config.yaml
num_hidden_layers: 8
hidden_size: 256
hidden_act: "swiglu"
norm: "rmsnorm"
rope_theta: 10000.0
qk_norm: true
bias: "none"
init_std_up: 0.0219
optimizer: "cautious_adamw"
lr_head: 0.0107
schedule: "wsd"
decay_shape: "linear"
dataset: "wikipedia_en"
Each number is 200 + 20 x the weight over its row's rms, rounded and kept within 0 to 999. Layers, rows and columns count from 0. The size before them is the row's rms in percent of the matrix's.

# layer 4 MLP gate, 704x256, rms 0.0572, rows 334-350, columns 192-255
094,191,191,198,197,225,203,207,197,232,181,231,215,238,173,196,178,182,205,170,176,217,199,213,186,164,193,209,240,182,221,201,196,207,212,225,228,197,212,204,230,173,205,223,233,185,203,218,218,179,223,152,204,187,199,242,138,186,229,223,189,194,206,183,194
104,216,219,193,179,181,224,180,209,189,164,181,174,175,203,173,241,202,242,186,208,202,158,198,230,208,202,236,197,185,239,219,190,160,195,198,181,206,188,212,171,196,176,190,227,158,204,157,207,198,217,205,205,197,179,211,159,193,232,179,216,177,218,201,191
095,166,242,196,185,207,193,210,191,153,178,193,208,227,201,207,180,181,215,203,212,219,192,210,208,178,153,217,209,215,199,200,194,183,197,182,196,231,212,221,206,188,199,159,220,193,175,201,215,196,213,181,222,214,222,190,198,218,219,185,215,202,219,164,210
100,189,217,211,149,225,155,213,236,186,201,172,209,186,172,199,192,189,195,197,202,173,201,191,197,189,219,212,184,214,209,215,199,226,190,207,193,209,231,198,189,204,218,218,181,198,213,186,225,186,168,200,187,179,232,199,216,183,227,214,178,186,164,191,163
098,209,221,201,186,184,228,195,224,193,228,162,215,205,197,222,210,192,217,233,257,206,158,174,191,202,191,221,226,223,191,210,242,197,216,178,199,206,230,231,224,198,201,230,186,199,222,184,185,206,184,217,198,153,215,172,166,220,174,199,162,178,198,201,221
103,211,216,211,217,204,163,222,230,185,193,237,232,203,165,231,193,213,167,187,197,205,203,197,209,206,214,212,232,192,217,205,205,242,182,210,220,187,217,201,188,183,162,225,193,224,187,154,176,235,216,187,197,132,192,197,189,190,218,202,200,195,188,249,197
094,206,194,179,187,168,208,201,156,238,206,202,210,185,203,219,193,204,179,241,195,224,197,180,186,182,220,190,207,208,168,202,202,219,184,182,178,193,198,206,209,195,235,210,195,161,221,190,187,176,185,195,217,183,213,151,199,183,202,220,179,182,214,184,230
111,182,168,235,196,234,212,215,165,194,200,203,208,179,221,201,189,212,206,193,210,222,181,190,215,182,207,177,182,175,185,212,180,215,213,189,205,159,216,205,232,206,189,192,184,210,182,187,220,209,199,187,174,202,218,229,205,204,160,198,189,198,208,185,186
103,189,148,226,230,212,228,195,220,193,173,217,185,219,181,193,229,160,238,192,196,202,230,188,211,177,216,205,163,214,194,233,222,156,191,202,187,200,182,248,229,179,193,209,202,171,202,212,192,204,227,205,174,195,204,181,186,205,202,157,212,203,180,180,222
111,161,220,195,156,229,190,251,223,189,196,196,217,193,202,177,189,197,180,201,213,221,208,243,205,177,209,174,198,156,190,199,226,188,238,223,201,200,215,224,209,221,184,200,180,225,168,217,179,214,198,206,163,196,213,229,198,191,226,196,162,172,157,203,202
097,190,233,200,202,195,195,244,155,223,169,200,208,237,183,201,195,200,152,252,189,216,208,230,196,177,210,180,230,177,184,209,196,233,192,208,241,207,177,196,186,191,177,200,203,185,203,189,195,183,227,190,194,183,212,227,198,233,207,211,205,194,220,225,182
092,215,207,212,204,192,204,204,218,207,168,212,196,202,214,207,212,220,205,218,202,183,211,215,187,198,201,186,207,214,234,174,178,197,186,199,184,199,199,205,201,191,202,194,196,204,211,189,204,227,180,193,184,167,203,243,167,201,223,214,213,241,197,213,199
100,168,197,215,211,184,184,214,158,174,204,181,225,230,182,158,185,185,215,232,189,203,194,203,185,204,225,218,224,203,192,212,183,174,197,233,193,186,198,202,243,204,185,226,193,190,158,204,190,205,196,214,211,215,245,219,197,204,186,194,165,208,211,185,189
105,192,206,237,244,214,193,212,202,179,202,211,183,250,204,181,202,224,193,216,216,223,189,177,211,165,182,188,179,203,244,181,173,238,231,197,203,175,218,208,198,222,185,218,171,226,215,218,208,211,165,203,215,214,241,216,224,179,193,240,187,208,227,191,201
106,170,209,229,206,226,199,207,206,160,203,218,208,193,202,182,203,217,159,240,239,210,204,208,219,185,202,177,166,207,196,215,207,180,186,225,199,197,204,187,173,237,206,194,207,179,164,173,212,223,200,209,206,196,191,241,191,217,218,196,151,185,211,207,202
099,213,208,210,191,191,180,216,199,217,225,153,169,189,195,229,205,185,176,228,221,179,193,225,221,177,228,210,196,216,188,186,181,176,248,214,197,204,221,192,177,188,204,176,229,217,191,172,198,205,183,202,206,216,212,199,190,238,183,193,227,218,186,201,186
113,180,191,228,236,221,192,236,190,174,173,146,225,206,180,171,213,200,208,219,210,209,189,171,202,187,216,187,169,172,207,217,197,181,214,191,187,205,231,226,178,204,182,177,192,194,185,182,200,221,178,199,162,229,206,187,220,172,215,215,172,212,207,154,240
# layer 4 MLP up, 704x256, rms 0.0566, rows 334-350, columns 192-255
098,199,167,179,212,223,211,195,229,230,202,191,248,196,202,200,207,181,199,159,178,208,199,152,203,153,170,200,226,196,207,205,201,206,210,178,206,209,216,168,184,207,210,163,206,231,226,182,209,234,195,213,174,216,205,202,207,177,191,189,168,197,178,206,201
104,176,199,195,212,222,201,197,211,161,184,164,190,217,241,223,217,199,181,168,158,197,186,201,191,208,185,210,219,215,230,217,191,188,197,186,162,203,197,221,220,217,194,177,169,156,190,194,229,193,160,195,224,235,197,165,190,193,187,191,202,207,145,179,216
102,190,228,208,175,179,191,177,232,207,172,236,243,208,205,198,238,188,179,179,220,186,200,214,209,214,202,169,194,215,202,236,208,184,199,206,222,205,206,181,192,198,188,216,204,253,201,187,211,190,182,177,211,194,179,192,165,191,232,203,176,176,176,219,181
105,221,203,196,181,211,211,194,229,176,202,178,178,200,201,189,195,220,153,216,234,175,218,206,173,187,223,169,247,174,224,188,190,201,199,207,217,180,162,196,195,187,172,167,187,163,168,204,198,222,193,194,227,176,233,220,178,209,212,200,210,193,196,191,176
101,199,197,166,227,223,256,163,193,201,191,211,186,192,200,221,218,181,160,191,185,213,191,210,211,213,184,186,177,224,181,221,183,194,185,248,204,168,199,196,212,205,173,200,201,201,172,198,193,186,224,174,176,210,242,210,211,221,212,185,213,195,218,203,196
105,161,178,202,209,215,228,179,220,200,222,183,180,197,219,189,208,144,187,205,173,237,196,171,192,224,190,168,184,222,190,194,191,214,197,230,185,214,178,186,220,183,146,206,199,231,236,217,192,177,216,197,188,199,237,216,200,208,234,217,203,196,205,176,205
091,186,224,180,200,230,205,203,234,185,213,200,183,180,205,229,208,213,174,220,203,216,208,192,209,223,198,178,226,199,204,176,179,207,211,207,234,227,181,200,186,210,197,164,221,205,201,181,174,157,225,213,239,220,182,201,193,189,210,224,185,202,128,177,206
107,243,234,201,209,202,218,197,168,185,182,205,191,181,213,235,197,240,214,225,192,206,200,198,209,194,177,186,207,200,211,193,168,180,211,169,235,172,193,231,189,195,209,210,210,193,200,215,247,197,238,183,212,217,202,217,206,182,181,196,185,191,199,209,185
101,185,237,220,196,195,175,178,172,220,225,202,189,199,156,182,199,195,198,200,196,182,200,212,198,231,206,210,236,189,190,190,222,202,214,218,185,202,175,203,193,215,202,204,211,221,214,190,177,216,203,195,205,198,196,196,177,184,190,189,218,200,216,204,227
109,196,205,201,214,202,216,206,203,175,223,222,233,221,208,223,194,219,183,224,190,213,201,191,197,169,224,236,183,201,185,217,183,184,235,216,199,186,200,214,190,190,174,177,215,210,237,189,225,180,208,216,204,258,220,230,167,171,189,195,179,195,179,201,229
100,198,200,215,211,204,228,141,211,173,223,169,200,207,236,225,242,222,247,143,202,207,194,171,204,219,205,207,179,214,199,222,193,152,206,203,211,239,193,199,231,200,197,197,209,224,204,202,241,227,184,191,213,210,190,191,199,196,198,198,197,203,179,184,178
094,154,195,208,208,200,151,208,196,204,223,157,241,184,161,218,204,231,202,212,223,220,200,178,170,176,191,172,230,205,213,188,219,189,165,208,201,189,205,229,211,192,202,234,205,178,182,201,176,196,161,173,198,174,201,190,177,197,218,224,189,212,191,200,243
100,200,212,199,193,234,188,238,166,196,217,186,221,169,181,211,172,185,223,211,209,189,175,213,208,169,186,247,211,214,175,213,218,187,206,208,227,180,218,181,227,159,187,220,204,197,174,197,171,186,190,196,176,202,181,220,189,159,186,173,206,160,225,190,224
103,202,218,254,180,240,184,232,206,163,185,159,214,204,207,226,202,211,186,219,225,195,239,248,217,157,182,219,208,187,212,209,133,195,225,200,206,225,227,221,180,156,199,202,204,177,227,180,222,211,171,199,220,228,234,219,209,223,197,225,204,230,170,197,178
096,218,214,182,224,198,179,201,182,203,193,152,222,210,211,233,187,171,224,196,176,205,184,183,174,206,205,193,216,184,227,169,168,216,203,182,198,189,169,202,228,165,191,181,173,210,201,227,219,158,222,211,233,166,230,204,211,198,202,205,211,201,189,205,179
096,234,179,164,145,194,233,217,205,209,186,200,208,203,184,218,191,197,209,212,200,227,179,186,183,206,182,257,179,198,219,185,181,184,172,182,210,190,182,210,174,217,208,238,192,183,210,213,185,248,192,202,171,220,220,212,236,188,207,212,176,197,218,213,208
107,166,187,209,246,207,183,195,217,200,243,193,203,199,225,208,192,199,197,225,205,179,208,220,198,215,204,207,214,189,188,208,217,192,188,258,196,174,164,196,199,188,183,196,211,201,206,209,181,203,186,234,169,193,228,180,204,201,274,210,184,193,217,205,185
# layer 4 MLP down (transposed), 704x256, rms 0.0505, rows 334-350, columns 192-255
101,205,183,150,190,158,199,173,230,195,192,244,219,173,229,211,247,204,198,188,205,228,180,201,179,203,167,226,200,225,168,193,203,205,198,184,175,210,227,211,163,232,233,159,223,179,218,195,199,165,207,201,188,219,202,183,222,181,203,195,188,200,193,216,166
109,211,180,179,178,211,172,190,195,186,208,211,195,187,196,210,220,224,173,142,194,209,224,200,217,196,171,173,233,193,191,200,211,193,196,197,196,217,203,205,162,198,199,221,167,198,217,227,183,191,183,231,176,146,209,198,210,230,186,178,216,194,202,186,192
099,199,207,244,162,187,175,197,242,231,219,242,217,196,177,203,200,177,215,213,163,193,209,177,222,192,223,171,185,199,200,210,209,222,192,224,200,188,209,184,181,160,165,178,197,209,203,191,200,221,200,169,179,201,188,196,196,208,249,183,184,187,219,178,206
106,234,199,196,209,168,203,204,181,207,213,190,202,188,205,193,211,207,221,218,205,193,182,204,203,154,188,173,216,188,221,236,237,194,193,206,213,193,217,206,196,156,181,225,192,205,197,216,177,208,199,183,210,251,209,209,202,193,190,213,185,207,169,198,208
103,220,182,182,176,182,232,157,229,181,199,171,227,199,221,237,184,210,179,217,212,169,212,175,208,195,205,193,172,200,210,225,185,180,194,202,196,220,212,219,217,188,184,203,224,192,181,175,213,222,181,162,202,191,180,221,239,202,192,188,205,205,215,194,199
094,207,222,318,200,236,187,180,219,217,212,184,168,189,194,200,169,182,207,184,234,187,186,208,207,199,180,204,227,168,205,174,232,211,180,212,193,212,216,184,198,170,219,218,223,183,179,215,236,165,220,172,170,199,235,221,218,219,190,199,181,185,200,207,180
097,247,173,204,217,205,227,198,184,184,215,218,217,186,216,205,229,162,230,198,215,239,175,178,221,224,233,194,214,194,217,213,240,168,171,176,235,225,205,205,223,191,191,200,150,220,202,246,188,225,223,171,176,209,218,199,161,215,202,215,187,187,235,176,219
110,210,233,206,155,195,227,160,222,268,204,222,175,164,236,211,192,193,241,198,231,230,205,183,220,174,215,238,176,195,193,189,193,192,188,207,218,217,187,204,227,156,227,215,201,179,212,184,197,184,199,206,198,198,248,190,230,212,238,212,227,177,198,187,193
102,205,211,202,225,219,226,172,228,221,171,209,228,185,190,179,182,197,194,211,187,222,208,179,213,171,197,228,207,171,194,204,174,203,216,210,170,194,196,208,200,189,172,197,213,206,172,182,171,232,197,205,210,230,201,165,217,259,149,211,195,201,147,152,193
109,230,208,243,225,208,205,195,222,192,164,186,177,200,193,191,210,202,188,229,185,195,191,199,194,163,213,210,189,203,170,221,192,146,210,223,166,188,217,146,227,196,206,219,191,222,172,144,194,202,193,191,205,177,206,188,203,225,183,196,196,204,198,181,227
086,173,163,266,201,192,234,138,202,218,233,181,223,180,178,172,212,192,191,210,191,205,207,262,207,197,180,212,182,199,176,205,238,145,210,220,209,230,197,181,219,192,174,236,226,156,175,191,236,199,207,167,211,184,252,220,199,198,196,208,192,215,233,197,203
095,238,207,191,206,238,219,184,198,191,203,233,197,149,195,245,217,190,220,200,189,172,233,214,207,177,174,195,148,235,204,192,203,232,243,175,209,199,211,206,226,201,198,204,168,211,232,216,223,196,199,238,205,189,211,209,193,200,167,186,233,212,189,183,169
099,195,195,190,200,189,222,180,222,195,194,245,200,166,170,166,144,216,202,212,201,198,172,202,180,164,231,198,176,204,210,182,189,203,225,141,233,207,200,190,177,198,204,170,177,228,175,216,169,207,220,172,188,208,206,191,191,188,222,183,183,195,192,186,205
095,182,204,84,165,177,162,214,220,195,246,174,210,183,192,231,200,189,198,201,208,192,197,198,204,225,213,190,196,195,169,240,214,180,171,178,213,194,167,194,186,199,216,197,201,227,186,204,206,165,192,205,190,179,187,194,194,197,224,190,218,198,199,213,223
099,191,195,261,190,216,187,227,210,168,167,205,175,198,227,186,222,185,190,210,230,203,219,212,197,213,215,205,218,164,195,174,209,188,157,219,189,215,159,196,224,207,175,188,211,203,153,184,212,204,213,197,207,208,208,215,197,196,191,221,174,169,197,188,201
096,199,237,238,213,229,195,195,182,195,189,197,185,173,219,169,199,185,223,202,195,187,181,219,205,215,226,189,195,202,201,199,178,218,185,223,207,198,217,191,202,195,161,203,188,251,198,246,249,197,192,217,216,239,202,199,188,202,232,209,209,253,241,169,198
103,238,183,181,163,203,198,170,232,170,208,192,192,210,158,195,217,197,190,201,200,223,163,196,189,150,153,184,201,168,216,219,243,198,222,196,235,230,203,197,215,199,178,195,192,186,213,197,213,203,192,211,167,192,158,183,218,191,230,224,198,206,206,195,198